config.toml
n_head = 11
n_kv_head = 11
norm_place = "pre"
bias = "all"
warmup_steps = 342
schedule = "wsd"
Each number is 500 + 25 x the weight over its row's rms, rounded and kept within 0 to 999. Layers, rows and columns count from 0. Numbers have three digits each. The size before them is the row's rms in percent of the matrix's.

# layer 6 MLP down, 704x4224, rms 0.024, rows 100-313, columns 2944-3007
098:509498549508508476489548495471465563500511473525484486483490535478502506494495542513476491477511528447517535498566526516514503496470495495473441504522523497480484523488487462513501477477518552
100:482435480476501507517471519521510504495531470453524526535491485506521474460503518455485496484490498493472539551545493511508494475495512488496527489518531502499540507519492480472529502484445495
103:493546536523512494505510515539515555524559455526486492472496523528478498531523485542506507491498490532487507516492518484500501520517479483507506525502441512511516505509531474438500523531499458
099:543531502460493498497532479475497499501541469514484432562502477491511523475452498492497512496506470458519525467500513466477477500501526487523536483477476452511536503508475518510480458470520512
099:476526498515503484468534493513469526484515494518560490486492483522480482454505464492522462504502477467526532508447520536500502538514496472514472499494501502491505535503471480489483509498510506
097:502457492526537478523496445500512524459488512503510522534490518544509514472484468530467519497503534494468535517490503499524503484474526492515532500495540486479494495475511472488491499538552507
096:515483472494452513498518474428479518504493483515503516521502550510494489490539557518536487468502493492488496531505506499511457518532460515493509490463488488497533490523501514513501509515475481
108:491508489492496492531505484476463492560498540440471461498464495518511516553500523472519520481504462479491427503503464517513485494451493506481473452489487519463484501552523524521541521454498536
101:482462512504503492473500476506474456512527514479536519497521503546556531491481513465498508527493495495517478504493495540464503438437547496489487497503460490535502496509513496493499478496474509
102:436515449499531483488483488495505537485547503508493511482493489498498505460512510562509508562509476476584507499478520514541542529503494509498537517529525498494484493505503509483512492476497508
098:492537502502522489469493491499477527498515502454489527500469502504525528510469451475504467530498530523523529464491453524507504509463528522523483526483491497528498503473451493478510517485519503
089:535489490467501539537511537457500528506501469533497475493541514518442491478506520475525514515490473508528506481522474457471488508501507528495552488528543486469454509442500511503491500487498503
098:511504463469509545510499481515526462521504493524522515467509538507455530450500472522511469465492450537495478522481498504477489531486499430458515491529458538531484503477478491477502504491480508
100:449491418497478511426485501486489509484505496501479544523513486540492487524482484514483500468493476519535565488519486501458445529508467539490519501536451509489498446494497477478458515502522500
108:500507520493496513513496504522481466491453520452466502485537495458516487459465491451518459506412474508525460470465476506467507474530512494485490519500452514514493491496480497503483422501526491
095:497490487493552463519511466443507522536509516522497504527516525446552469525505475481541488489505520494500487481472488487519475524481463481505509553505482509510481538547511482494524503494499498
097:560535462522538518481488516509490517530499497495499517517500494473456510471462506495463495467491471536491475523455509481491526516518475528534505519514492505502495467516495516532498504491533558
096:515505517466464490497412519434514467496527500501448511506490459497532490517554527499487542502519511510492525533458540474498519478488467486458451451472493534501517525501513499534505491514504502
097:462482504499482528475497482463545459502528553518478521476482536492484480518501502524513540540509478502462473539541511502502491521560503513520516522501508489486494504526535500512503448480511546
103:491416482494480524527552489488503454480474495474521544526504512493489533493516444517473495533507487502509506526509485499513479497513502517514519509523516502482569494525491494524478476471560491
102:472493499500515512475482488525537527512519528497518510449512480513511491469524511442503472487510476484489502520492517527519500435487531506491494502495556509474500462488490510516503531569477481
105:570539517503517503520516525473528417496494497451520525482500496489523504503495484539551499522496492452506510522529512494506487475478497516517524499468485538519472511492501495497495525482500496
097:570515489487489504482512461486494470475502479478479544475504459509497457502486478502484506519499496554477527507519505498505496534480517483505499483516529459474521460490468488504491466504545494
103:558455519477502509485520461475467482488510463491526520504483512473509498488458492500535505501514508491509473472483512487492486544486447470524475519534507528554464478521504534488477518508528502
099:535551530505510528505509530498462505492480493501552475495512488489486544498489485473474492457509511510545503476501510463505446511513476506481503491517503452500489454447491498528512508470521526
098:491476505497491488494491459452442561516505484545448516483531490500517458490546493475511479497501562513508497514480504528495475520528521485525447560525501513496492470488503529488507506501515520
104:484508480472536436507486528502475470522477528502460443485465491477479452559484455542512481489509477541464468497506495523509490463517503489494522462502514491488537448515485443510536489534497495
098:572449510528487488517563528493488481469521504497477465494489523559495488494512502520500509475525467493509506539453508461510498483519471486492467505536509502495490462510503548511513466533507481
108:514552533481491508505503526499475529523486500494546546508494522523486490520498518486545504522497456512518457479486520496503481506486498521503481480489474517487512574500569464506471514541476485
099:484518503481507515479541498521483567538501487522484485531501482498487464499483493473513482519502511496446487493562458502503480512505507505507519501503547471517479480485500450486512484481511522
102:533541511515496522506471519483517395438523515487492515499527465500514499489466534503469558497487518476526485502521513510502447546523481527487514508499513467505468498538504529521473484483548517
094:525524483493501503445488489479491518470488490514499501464512495504497522530517515491485434503510512465450490501521496522505524510497524494505480511499525529486496474527491500512532491505505495
095:489493523481491531459502463489539494501522502501477505513518542455471488508487483492489484498489476487504387501441490522521462512468506482491495514521530455494516480471486486498495496505507504
100:482484496472486533510498500528520486481532509482467522537486522475436499502506453555469492493497449536514509522507498472481489482478462533510509498495501476478481499513514502465523508485468517
102:507508560503506463534488501543493481519543508500530466477509502498514475527490513503482480472504522532514513436524472486484516479507503469481519509542518530540513493525518533551539513514525467
105:457497524481482508493464467514507496494486531503507499519476478499521502496526522459499483490499497510492506478512499516493501500530482485515563501465487488498548498463481504467568477489510504
104:472517508486510496497509476519524514511515465516526510496540486519473486442514469510517513460515546498503500482506507491492499525523485505499496495499499510558442501506460448527494482486501472
096:452478484498538480562468501509480532481469457520510564483517528528502486499556472488521535489499527513538433450520522509521518441492496504498548487519507513502544498435515506499485515519514474
099:527538466481528514537486512465510508519500514502479503466465538489466492520522517537516482544506522484558558531506485513507531494545474509497525496520491487482482495534485518497498472529532520
099:472512465509506489487484490455510444456497470483494502466506515539464529496509501513520460515507518488524493517515507498525489531520496476491535501521477542483480478497495471516514483451500527
099:496447515526526487508530485481477519488527514535506501461507515488503463493478519502517462505504538527553483522500507511541513466486503526510517531471486482506514501511509535530477457519491479
101:460496517512525468474463493462533431520490539455480516512502477488530503491496552466511516483494496511489492490515516474534459485490493502514489558519478441500528503486511494506507490539481507
119:477521460549547493518503568502505477494499502527488493493478483506532505483510500490503544437594496513504512519581535498484504460476511543497536512506505562518510532475463517536495576522503494
100:480503498518476509512467497521547526489465535478499508510492531514485488511508512503539503520521459576498487531534503496472552472468517493474541508535528538469486523503492533492511457488499478
103:433490477489482470527478546466476493450494510478498467490507517564474513514506540499504549486516523492490428522500548495486523529513504479490522512491484504480512507486490525495517514529536516
104:484507532473450472500500500499480465510485488489537537477492490502496491476508495442539526541489529547460502544485517495497481580462466490478529531481469490502500525541501481508515480497512504
100:486527509505512525491502510488493502502522497544473483519485539481511499510527483486533470574503513483479544482479540494534498510513474496479499487487483482554495521503463507482507517521486512
101:505487511479539499522496499510472527499539516524517510493514521516420506498490497462474524540493500473489518504499522540522514449492493495507513507532506478503503491471526484495511480477499501
100:483472431522480508497496486517497501522477480527503484484503529464526549528496521477501470539490534518510536472500512498515455457461507520487474510456515474529483480519512498495461498517478497
099:501464487504514501543485549519516490514481464477519532476498492533502522514477523491495499484513504520540507487515486509477518446485534493522513492558503501493504504477508506508500489519521475
096:484505475521462474441533505526478572493464482501442510514498545526464481517490438483522472478495487507524437515515463524495506489511548451494489485487517537498465535488540524528486477515473483
100:532465474497498521503524498505530552528511441475504484516505501505463489542487475516470518464496489487508505488518495515480493442523518468515545509492455510498484493523456494492537506517493515
096:499467505508522535487455489536494452518478510483476520530516490460535527494514507441496505506497523516516466465480528481457506490477507498508487484495508497447500503505502493526481532506498454
100:504457477471517521518517498480441533535498512485455522475497496482505494491492559488541537508487483534480452543494506535507491494495526510506475509450530486467484476550513526481520527476479536
108:527483454512493528491547527474512487445514493524465461514547515485522445485516511477490546450483488520478568465482498528471555513520535498464510515526493528412507454508502506488448484487489505
097:501484521505527499467499502516524423516523557506523546495545528477530479514466488476514485511508478457496542508524465504488447486491518475470526517462514481473462463492546480502502495508544514
098:471512490544493477502499517503469529511488552504497495515509511519448503490499477516519513507492531449514484504502544487495490452494485532497515497525518488491481519543470489489492493540486501
100:442500480514499514538501545568464492498507509517488486495528533504506505478546510479508542494511487521496503461519489508476500505464548495492497497472496521524477502520489506520499505506487508
100:478528538542508483534517497512445498518512505529509545523465498508499500487499496527516479478509532504548460530490485506487492490477495514482541523520538473510488502461475506541515478545477517
100:557510449491540475505468498522491505518539492504503475486466445526507473477506523524480555504506427512478411500491487502487503494509483493492539505484523467500473547491463524470501536466505471
099:537541469476488507515535523513537456483543523500457503517517453529430512544486561469512476486494520507528476530496509507495514513500491480495442520501510511526526475486500519510480489474482505
104:520510588484471519450507493516468504531504522528528508458520501470481479476494515525492487535494501545479456517477527504472545502488475510516541490553511514452502462501491544460490505445524490
095:543499516525500486466516459499502514466504508456500471516481482443466479502472526487510492472494493491514525478484536482513489495507479487473521470477523471482489513520452502509481547496459507
099:508497515469500492518500521476476505471481489502466447499516512506458515492502550486532474448496461530505532488520522548501509487486477494506454482528510525494482517520464496479482506483529503
100:507538525492522529483472492493481535515501467470489489481538468501470539474519524479466566501498493448550477513510527449490481498489464508541525486486488472499513484497472528526483486492554517
101:511506531507507531524494532515452498501530504512503499519535457477523513527482508486481526469498462476479552498531485537508488556491487477512495547462492489500474525462497540527485511508504486
095:529488517488519446499505489481525528512507501448521533497476497507454525489504492468518511532502450459458499468537515492515502467482464526523513473571529515525469512526517508497508494498445511
101:567493488515521491516460451485508538468535491483524501501502526481490511499548511466542496510498536474488493541478505496494494541476473494493503522542485507470483490502530516492500513537474500
098:513469499490559494515478545492513525501514536465496499494509490499534460512507496472484470498506536514503487465505480512545489519521492518501472503515473521474494478500487501495476509491545491
096:542555458449502520521523528518499538523504534513540467503517516483490550515510493504501461503499477462493558510525500482544521523495503494504523520546490529520486464480511520560502528475482533
098:553509471503523490517516499504541502498490534462495491493494499499458510521484465502475504507510471454472523492473509475511516502506540485537496517564508416475515491529500471470499556491514469
107:498541507525521488521503512514504537499484502490502478480474465507459539513521484476488544501504498485494544501500499492456496475498533487479489473492514486551506512506509491522518507516499500
105:579478522485559496477513512559482481497522532541472512474524495481514528478493516472488512549476461500413503515474533478462504474525498516479474551463522515487488515500464510506471491512474491
099:475514498452476471521491512517529468534520512505464487518461519522467529474511581482553481507513523477526521523526525494503519500527521505472512529520502467488490490520504484522509498542484514
095:487475507489516460528515496456540506457529496515465534500519524492532481496501517461479478533476490472497520489459480486500525530488479520481459488502443480484485484491513528494497501489448486
103:482524473471470479536495479508509447516509500532516505501479517475511455506523477509485538528502486534472482529455503492491515515470516537535486498495512487546472524515532482525496496480493465
101:512491466502520518491530478468482547481491482540482499514514488474492465479476472483518533497486512507492557551492496546466498478522480527502520520525495505530471504540482490500492495491446504
100:458538504550542502466540479530460484482496539521479448507513549477481464488489490510473499489492485476481486514493510540501454512493483485503476494462567487508496467484508505448511496483448523
103:500491472482493516504468523446530453494473504535525464491507503511491539471496473506496519517495558475495485479496492560481499528469513477497514506478479513506489480485531503545504511494507497
082:529460501525492405496479479500511461522487482497439504515435511513495504476499488497497470504531486473487536523516460499491470477499505530515493477455518503513503518495490496522494486507499514
102:515493483482488464522508509510559467466470490502473532470484514538498499468489491501502497452509503485504442460471474462498498474553509486512513501508450477510534495478459525447515478510523521
098:518504512481514490518543511473546457507532511486518445483509532539490477484537502513504488501504487483531505466508503501505519456527501504497481491541491503493525496514488477509484515523547484
105:487539476538497477501486494478512484499467483502513483481502488508500534500506515533503475527509497520503515485490506490467509492498520523468506559501467502526534515489463497488496512485513493
103:482485528519451489493460505455526497459504525499525514504508503545496478483529541491501506495515487501487482446514509507511515559534491521461533470463506515482508499499487534489533507485547487
103:562494504498532503476473497484489464547509497489537500503466469516519524508516481483525453568479478525509456474495524509485541506510505489508515497479462524511543500463515506504490501475484503
082:458494479528432491514503472498500517498445520488468472492511501482497475527504451534489553511552474517529512479485479508487477474494512515445510449457482524499514463490524512477495467514485507
104:456499532497471500491447517499508506472488515506535489549506498503495520513499485485512504506503492488532486486526469501469489495500481512485471532533475480487508512503540469486492509520513506
097:484524434529476534478482516467511465480484448504505477512524526492498546476489438486513496517487512467518468520509491475502492527503488489513484506512507482519523570494487517494451492498464478
104:478531487467510486563477485519482555508472530485509485443520502460508461515485544492470522527507477503458531501522530507491484519502485519499533541544509523530511500524467500501487484488511478
101:505511504455544469529530520512510514511486535534478529434500527532515505523500493527492521502494523491488458457501490503537518485506477520481510506453517504480443486471511509516493546529496485
102:413492532473512482470467517473544517500501493460476510523539489493538511461501515518497525510509536468530479472480459451491502525468551529507471493510544504489453491473512500486488528525503498
104:502488467510498488501501499459490496497493488479483525495519505503509525497575484496503496499490463465471481436499525526480496512504496497525522515498501513499448499527515494544513505473500487
099:552570474475482502508557528515506519457482534473500474487457458493474496487489499493524479509482486490488493493464490536501511492492494505453461517499494468518495510516511481493471500502466491
105:555520521490485472504499484486515471512512478466482500509506492451537478553528525506481488506553497456430517521467484504547453516473513499487470490500518500513497507495480543496507508509533527
098:525465446477491495494450506481500500524467506481501490538490499476545480507519486483544488452510519534500523506516460486502466534510511509487481527469513492499490520534524488503503490479470516
100:605493554468479464496492484467468474493491465502502483544537502483516512507515502491503501551520491532501519507492495526515506502474478513464520523536507504483524488491471484484468532486522492
105:535537496493469507500487506459485471468487506499493451489501481454492496469511507514517424510516501502496532485527483505512534485497496453504522484486517556487464502505524497490503520501545496
090:526519490526516485457584473471499490501496500469519483483483487520501505476488482511503508496511483563491539541470494504454487484504538453482459508499503496492500543553514459543509494549526474
130:508525504423518520496482492503488504475498506482544479506532473476503512509498464487538502502252478511498528525477500504495488521484506491507478508499511536492508511523488500511486457459500510
082:511464515426531549488504464508510529476522503521495539519504469470505543505481492490473511526442500508466511496527496477499480465486495487481495477479474522471483489502493500534499464527483509
091:440503493495510500467474496460503485526520512499426473530524522514528519526534508449503505512487521483495515512498473488484520503484487479474496515481486479494507493481498499513490489499482485
101:433455510445466500499482460483508529533525519511482437495471472490495525476517475534529519529506489462513493502549535507504490485473488498547487524518493525537485481508475475497511524499525492
099:509469520487513518507464494542506470461462505542486494483474480518487501544548529472481499503503508493511499504495505503496494471529487509501473493495510524526512503483473490486484468499501529
095:583476490496457475472493507490521490502514516477539485471483468462499518484483484512523494522490512544512458525568503453485504553496498491488488505506510506520529533533503487487506496536500500
095:492478523466481496485517494536562512459506518491492511478503558502525528508506530504534541493500459516410496544484501504482499502502468454470498496499529478505505495511463447476465485520490493
096:501532530513482501519472491484503522518503522478483496491514521518481477494497502506526495419480513540505452495475487490505521479564497504515513457544494491501502532516516529524471505513512530
101:500458551487442509520535480517475539532477446491476484468483471507480518473495473450529544495494511513518465487460496516498526419520544501510464473507575511519527440486555461523506447487481525
097:477449510503504511510487471468460469462541453497500529498504501501502475508499510486497511477484523483483475499508487514502458502474507522509479455508511511488486504502479476511501492464486512
103:495491519467522459516551496514504499507520495481515527484470541536508451470500487510538442510510547510472485551542496523512525551483494498516504505469523534486503513517495453515515475507504520
099:467500513521526496502463494510510518496506471495453521529530506527504499494484511504472511524501517471525512526507506497518482524483489522500478472503505488522538492502506435470476507472493515
101:471514497504485443500486510545501499468456528501488465496486461512503494491525526545518510506501502516492493496447532527536496477482524470470480549486488482485488505520504503539520531496495456
099:491484472456447521501520501488465495530521558516485495532492528503479518501492466454534459486495470495540478453518495493509528487476475538501492519445497538481481509457464498506500482440511482
100:504500496500517484560496482527491440487486514517522496494512496506514534477524497482497497497507464504468471500478491476489463553507516512501535508504506484530488534514508480489515509529542506
100:476541454552485493526518507502505494505530438508517485494509511500512565488508499510500488517498517536515509521483488544499554503471469497563543478490508472451524480505514501522500495504476515
105:542460507510509471498508506531536516512475481482457498521488488478538515516517534503495480510495547516505501518493472498509499497490509499502503463516530480517505458495514544486520491501524538
098:482465497511484517523522532489499413492509482507535506511489476485444513466523495472479543495502485490577462545489495492498498481484535532512452522490456481497497529480497473480505460490512498
101:538472505508550545481508514512477467516456525504502496558519487490535517513500492519495518519488477502493554480502509471517431508518493518503551493510498493517509473528513503476500499471484483
092:429522518504487504511542545455507509516508444509481518490480522507519502510501458497443533492500540513469542531510502528533521513510485499497520491465510502491490470499520547489457536510517472
096:491498507513525504492514482479526528476491495523487505489489527497515480478523458545508505532501484504484516500477488502504506466526500461488470498501509502494507468473490514510510536547514474
095:489491534529532508543415520470539511478505474474512456494491500518482486502447500479500480502494492531515505481480506505502545464418485504493470482527480510500472553436500526484515518484549530
094:551457500492485519506542498493520483497516460508506504537500531518515489473478485518481572526490494486480502466502515496506489452495464528473485494493452495500514542482517515500501496478499514
099:483463508464486518465559520506490447508522524518530524518495476512473495510537497535502511502508509475482506497495525542519538461513487487481510512471500467469488493476531488493503463494473497
104:546479465491505448449489487518480471456538482506503470474502503507476469509496470502541501481504447505481495525463499493530525536496513520520495485529496464479497491531498459504509498493480523
095:451463503502516496523512474468508537491521486447507493510538492523489518464443437500465472479469512484525531517500497475462483513490521484491516520487473445532481483487512519508524513518510511
101:459514505503485487509553474527516539483508500515475504503517519481540488525483473535506528520498529463525489524492469559480532498491518523519524492477526531514470458491498477450492519444468495
103:512549480529506514474547463508503472524495515478481488529496529499523468525520466518519513506506555498527475556528507494524489479502479480451488464524521517508476530482523531471516519502523494
097:498511504521516536505459520571477483504433507512497487496494517489502510469517541487525526521488504539515491489535489521511479534518520482507516555497547538525487510512501475488502503499493504
101:544519527465472514536471468526482477507492522532439494507512488499543469501495524469507543461485465498487484517516504492510515515538515474463502479466495549518511526515497503520493471494529503
097:461446508445510463523488491506547546508507515492471474462489512477459477510510479470492489485511503501505502469533466484525488519492546505526455488493469534515509528509500498452517476463494473
100:449497478487504476503520487484477489510515495511492474526524476459517489536510519523511490493490524508467486449491484493511556504500494508483487492508504506484551552569503546512495478510524485
098:525496501511497493503502473503514479506466476517453505503503467501466528515507480540475495507488491465533566474536501498528481527514458510475495514501467503482514500492474493513503455475518495
097:564459527487500470480500489468502462497510493505502508496494477479498504503483527508504528536500543483495467502525471521504517575500466502479497505490527459474479475484555521481495482524518489
102:488519473482494480473508498476496489484507493527506452466506547510555539514498493492497473463489508543501473507508497480510510501450486491520499478530498488500506503514502454510480488534523480
102:462466546497567521492532512498557493497518521518471504469514518537493518510515521484497533501495542509483484455523461521492533460531487491472537529500511470494497472506494495472453476508481503
098:494475490532487501518476481547483460509491505504495499466517467512481502514452502506464505467490517482524498507522543448508525473498500506486493509492493472443468452502439489471491480508473491
095:477490522494511502497558507450557487502490502534520485491496500513487451524503481501456511474492528458473495461504512486469553471470496496478507446505539507517502513514496486511490485497496492
104:439457491500529501498475509496497527466537478517495495496510500494510481501499502520466492476486474466534491467460522485491509488539490514502531484510511544482510527493492477461499518478463510
099:480518458445476483497486515493508468496523506518538526504542514533507502531506535527458535502502516532531491491480494519539473502540495506487491480497526536497496476526524499505512513517517529
102:514482473526493491473519488530524470480462473518484482450524491513508464493507475509495461470486473472532470500460536498475472469524498486515491490481483466484461527484508493503465511465486482
097:569504535469462461467442505512500473462501518454532471546479481488469493537524514457513475538495488521520520525520479488533491464481448523470507486531458502535501507499473484446522528476490448
096:473515482485481490511497518551545486483520466511524501469506516520528473445508501484499502439493464520524497462469470470514519570510514523538503500492529490474514544471463525510494486487500501
085:505487493550501500487521487488438497497506514512504486483480524516515494510499468487504482481530501488540505488514473468481481526507505491505491525510522508497475492511524501502527431486469538
100:517454520490497437501508482537493465509484507495488509489502496514486472481490489481487485493503515537515556541519491520523547450501499533471494503495533462543534495488483529504497524497545526
097:530484531486499501541479496496479511517481507521492505501479496517482493462465545512516502472500500518516486547501497530485489496538496510479471477459480509509497516503502538498511467529478483
083:490540483493495444489484497511489516520475479473484529483462483478497539477438473486483547496504480489489499521531508487491462538506504501486530540483489495503484461515465495515537505465522485
100:546494490513563510507464473482456461496503502494483474522533487511482494483496513513543486505503459500471582542515483501471526510477487491495474497495501458502525479517453493481485479508518496
094:503482507519522477514489487503500495512512505521529560515495473514549509531533523482508473500515505512493482514489494507535537517506509517516480506519486495479484488500501489494496463509488504
101:488451550494507510487459472502494553479534471470490544497534477494482487551515531496474535539507523496527516456474496520492517466500522528533481500544512523528498520515445558537512464524449502
101:453498489516480498504511530456500519514532545484509549465505539515475492477535502497487497503496505521494515520462492505537499510510469456515488535511515501500514535501485550486508519433481500
100:483497509497508490510515496512505535489518517506485489535529479482542548494475511543485504489500495491557494499494503489520491536446460536532444521473535513484501476476501472446454503482493521
097:469552478495454488460521473524529486549514534493469442522487504490519549508510498445468501459501491496479431496534475509482472501474498494487522502469486488492536500532481468495556503513485494
101:494518503497492488500480510503443513532484527495506481502484522478500533522503489497451487467501470508509464479513489477504542506476540491520514509492515516501470534519469497495490461498480467
097:523510480530520512497484475500499507533461450478534487469484427502493528525480479545477534533511537521488505510505535518482476483535480521488530497494498458504457518492479518506493528531500479
099:509547502531520523519486501512505445498517510487448445480508512447454487514467518501466487457496521516512509520495540519489472531477467485525484539511498502500487486535438506500505516495518505
099:478524440482522510509514529527450511499456464483500510490461540544563480489563451492519507516505493501466485522484514493513481532484506498483493497475505521500476495532490439472516489494501481
104:507489512491504505490491501483506493500497554509511516507489480512470486517497508546474526494483473508539452434482497529459497507517479530524507532491525529506484494496504510480531488489497443
102:534542548494481486527475507498477527501504495515495499493509476511510518509504505494509511501488479471520487517491473446476501522506459502534511508481491498528526486488479525513509483536529492
107:536532485526523523500474488499480498517515487511516488467490525477497456495479493513517559440511512502495444489523547470534530550514506512461493513524516508519511486506485543471507509472501476
104:443469521481510472488492541476523504482546498474516466481490513494516518513509495496506493486502519474498432500482491492518524471465512562530559517489493459508492485540487517541492472508469474
099:474487476508467489483444497457528425539490530488467521537509509527523527542494503531518453520506497468484487511516493476535507511532484529491540499470509455503493500476525431476512531462504449
101:502487515503510492480468518504569482471498499474514461481509467510483497531494480490501485507498492509508511516481522519481518505494513511509506471492476555502528505478511550466498492487545481
096:493552499489492508536478508521455486456519446523488558524503482486571510523484495460497482557488494505507462456523489486494526531469472510502520491481484462514505498509522505482503502507493491
102:574473489532499508508536482533490457528485442517483490484491505545487490499477475510505536432502561520477485443496518491507472514534451491501503462499501516495496515522492487454482495508484500
096:526450497485483486496506487482533511512479496508481483515490526527516526498469493528502518485505490503490498491490522482517548460525485511476503512515505502529484477491511548514485526515504501
098:482524519520512492434478524474458480471520504463500466505501491513505521550501474512514459536481501472512498510513471521489478501470471520518486496494503481515507496532494541510503518468547548
095:548492492516510502502515503490551501511510540530522498509516458474465484511481510535457450505510502447543490465523518479485511499518441499509517516574478494468503494485496482488478474468506512
103:481470471512476481536512484460522454495513553518505514528487490528500510440532504504489473502481512501517582521521519515492492507471506512502518516495509512503513515539469524488494524478522476
101:489505487521449476516515516509526492506463487495526532504491526486491507519488500501493501488491533483481512492516486535541516534475475485479467465519442513528537499525520515490509495481485492
106:566491560492485504504479537530517528478466497482489562478493490523502486506490532483510507473497478562479490522470503495500486443506506545461533505520523516514493476514446545504493469495497527
095:504506489502492513498499498529491484502490495484491504503506454504499505512525516494460499503502506485465523537509481501486519519498499505479517499469477460506479438486511528519498500519450504
099:475509485520479465518516506537510475495521501452513534513503482520536490437497509507500457565494550520518464494485529503472488532499487525496498500492507509486462500521488468481494511517484500
098:499522517489480464492422507521473528510462453485484476502492509474460502577500517512505497510505485497496516515491503498493497484499526512493493513467462530534479492542537519521544520485445557
093:492504478510454523491511516474551518518512496515483523501497451508534500529516513486487515501487505519494519489532531484497499453475525540501506504522518498514475493534475494489503475450503536
102:499515431496483477524475458527559477508492492530544495485510478511465525480516493518533477543523463534469532527520552526502509445511513497465531497533518519490496525505459502484519481517498501
099:485516499513530500501482515524470551474507475511502489509475490497507469500535541544467523479500503482532498488463501477533494558483512495486485478506499465440488531524551463487515511501423462
095:521468494467572532520540521533504503495500500463483550527522533482458487495506455508447502465490480474482529510486491504509474530525472511528515476516520487521490530529485529459506497523508501
101:488537518495488502569504524536512502502515518519518465508524488507511547512500497455560489508511489517476484477466476450488493534536488500489528491541487472532559483475476558541495526522483457
095:514527519478499492494515481566473504507516487490509482479492484528518484505518516494494451498501539540522514497462523451517546524514487509514470455550489535506532526489534533485501475507492504
096:526497510495526463493523488491498532486517489512542494529471506520496515506493521505502482498499471516475516487473510508521541473516480501485490499512478508512523507465518489500498496511484521
100:497529521486490473521496474584527527494570527513509466480515530491472546526554493510515530530494513492518533492464478536528494504503512510495509465486489504515505500571525507530530512485483456
098:509553509504510514522523520456508506460506498514478510505530492477512554476452510500500505453492508503467495469485500490575522473495545497514464494523476506456551502506492479487519471471496526
087:490486520465490514492473464500532542484518463489531477489498498513475480477505512515503509505504466532475502495455511496528490502506487485493521560524481464495490502476513524510476487525527499
101:482532504517518530508452528476500498506525520515490529512497490478447510506491505509479516512493507515518500505507545486499487558502491483498513508511518534481532516441501482487496520488490510
097:485532557511471501523507515514489561515460515518481530510489512516458500534516512490470502523498538497482452465551447479549511514514512522517532513495531480518506542518516546490479500526478504
103:501474503500518513575459502553491503516459494498484509466501468513496481509488488487541502514494493516504504461483510487454465513463500489509501482502499499473478541525519541497535484508532499
100:433492538530514497491516496499479527486460570482509504486491491534493513491533505491482444453550502493493505505483476511493475557473531492474473501454493533458495483462472494518488513511493481
103:530489524515503490526469496495499550465477494508521529525501465496459478450483502522504515454502516468493513520498494459524495501489466489469553485506510504512486460490523532528502533518505507
093:472492509473522521490464485430456531492492461511461521506499507478487511511488478526487472488491480517476439504512543507486497554509480484483536490542461423506482516527514493514495461497521537
100:466490489466516496513480509552484523502475512512484478494487492531496499485518512527506509491506521506477494480506469474468539511479445504481539483462499494508509491521508488518484500500521487
101:505498449507511491481451496475521522514490502515441529461485521481459508448485510501482513510508519511462529518502585549494544524473516470464513548496503490519494506513486454475456505559495534
103:536485486508511497477472485508524501490541550500471477537502485477487482526479484520490522510490444490460504526470501480497473460503540442465494512499538505503534492492499492490506453462507479
093:443504505503468511492461491495476532511506512444482518497496519517483491499502488491524476463511468505435550502530488470507517497532546528489495511471447522462514530506493515535483488521513513
097:539507468489547467504513537469502513489502472490492478493470526498520506480508527488497513488509514522498498529486516463501517489518539469531509483529532491497428501478494513490494465512505447
099:493501480501480506458498481513516521521480497496545531510489504475517491531496474515522498510502492476502509466529548514491511532510490493503503441558469528489520491494510536470477489432465524
104:515496489488550516515554492530553520497497437490496496488520504506430479473494513513513519573489526476497537505486479479497486551496497508484538514456489494495473493500500454508495532507533479
102:497499492525492492480493470544459507524454470494511505487501523521495451520482498499465445518490498494507488534510480532488503547494543464505528488498540455497490468485501512496492497514475537
094:509488494503508496493499490446512475467490519453490475559533489464455493482486491499518473529497534461462526541512493511524497512506533428536494490499532532516503527507513510480499487496514488
098:538521529473480506468517497480466471494501477481493547522513474521458472511513488493525480553503511536485435483460460480468498508492540503522497487492540480487478508496492493476504465533489495
094:467504520524466557487479496432424474501470531474482470475534450453482536514469473499466469511484469517513550502535510486494467476510502480513478499453502512493496517474520497530487483542506529
093:542449479527546488531519527512489439455493507524552545472498494538496496478504482513454447507513559486500519476479493502520523457506511486494533502572508459482516455504528553485484481535435472
098:506525522510448503477507469503497474465457475494490476509514485514478480482497506479510461473504471464536491495506511510479493551543482505481519474475485487496492463503483471524497503446489481
096:458505518526473493514511486487499556485494500519466506479482530442520484499509478482510527490511499443495473513507475514520532440509445466478502464494483524523524512532467519493515499468542524
106:515480525462489529477518493507513473461493523523486518478492463466494516499492560499495470497511519455431475489480478507540532479526561442499491499478496524456500492524505453512503517489512493
101:511458542494487499519458484532475521555487491509529494493469500467504490510526467543480526513505512521482505479526511482511437517465508510498529464502477505559483509519518489489516513503474445
098:515508483483518517503480526478525471535458516487499487496516483514453519527500460512432545495501426502546518461520483482514515506503523499517484538468452517474480476514472512502524517482500471
103:513525531480501500484527459510481528516464474485470496482484514526521511568467518531496489522506506500546508472505526475505532534490469492486490512471474485502448494479499496515481476514534526
106:538475493523522475506488493523535505508501492484503497506488473506505504522556472457506526506475527493522488500544523500496478537497475464544484529471480504517459480515504532500534514479547531
095:478486485532502492477507483504541557534501507527507517549520487497512496504513506504567440494495478472489479509481514506476477448515494525496498499517537493475486461530472494519520477487484504
098:492462501476501548504495492473530499507536510494485501517523495560493508458529439449425500495489476511518480533471484503480482480497506506499549511490504487473519507468496468560506497506553459
101:469540487511509483468466505513503473488501520476514522523504505481486482510487526498467491435495449503478475474533485502497491527483500471535504464522486544499476509492505541472508506494529534
105:536498494515526505479548520482463478523475472485497470487526491534508494508497469534476530492505514477485580536489513467505482517477481516481472473527549461501512536485452484543503527494461503
106:499542511539479518477507519524487423507468519519511478451488511494473503468489485518499505519450513485484530508471465502482527488519481502523505522529513502545518500514497454526502463502499446
096:530482480491510464485463462525472477534501502552487477520499521490452501493515506483497515453498490503509474504517519509483502498484502506500503464455497491474475456515500508533486453556532521
097:555537483535490483548515486512470564483477521504538491506487513506539554445467503529484516484487504483544519494488546513506534499488490532542490493538538497516460483473522515489523523513517486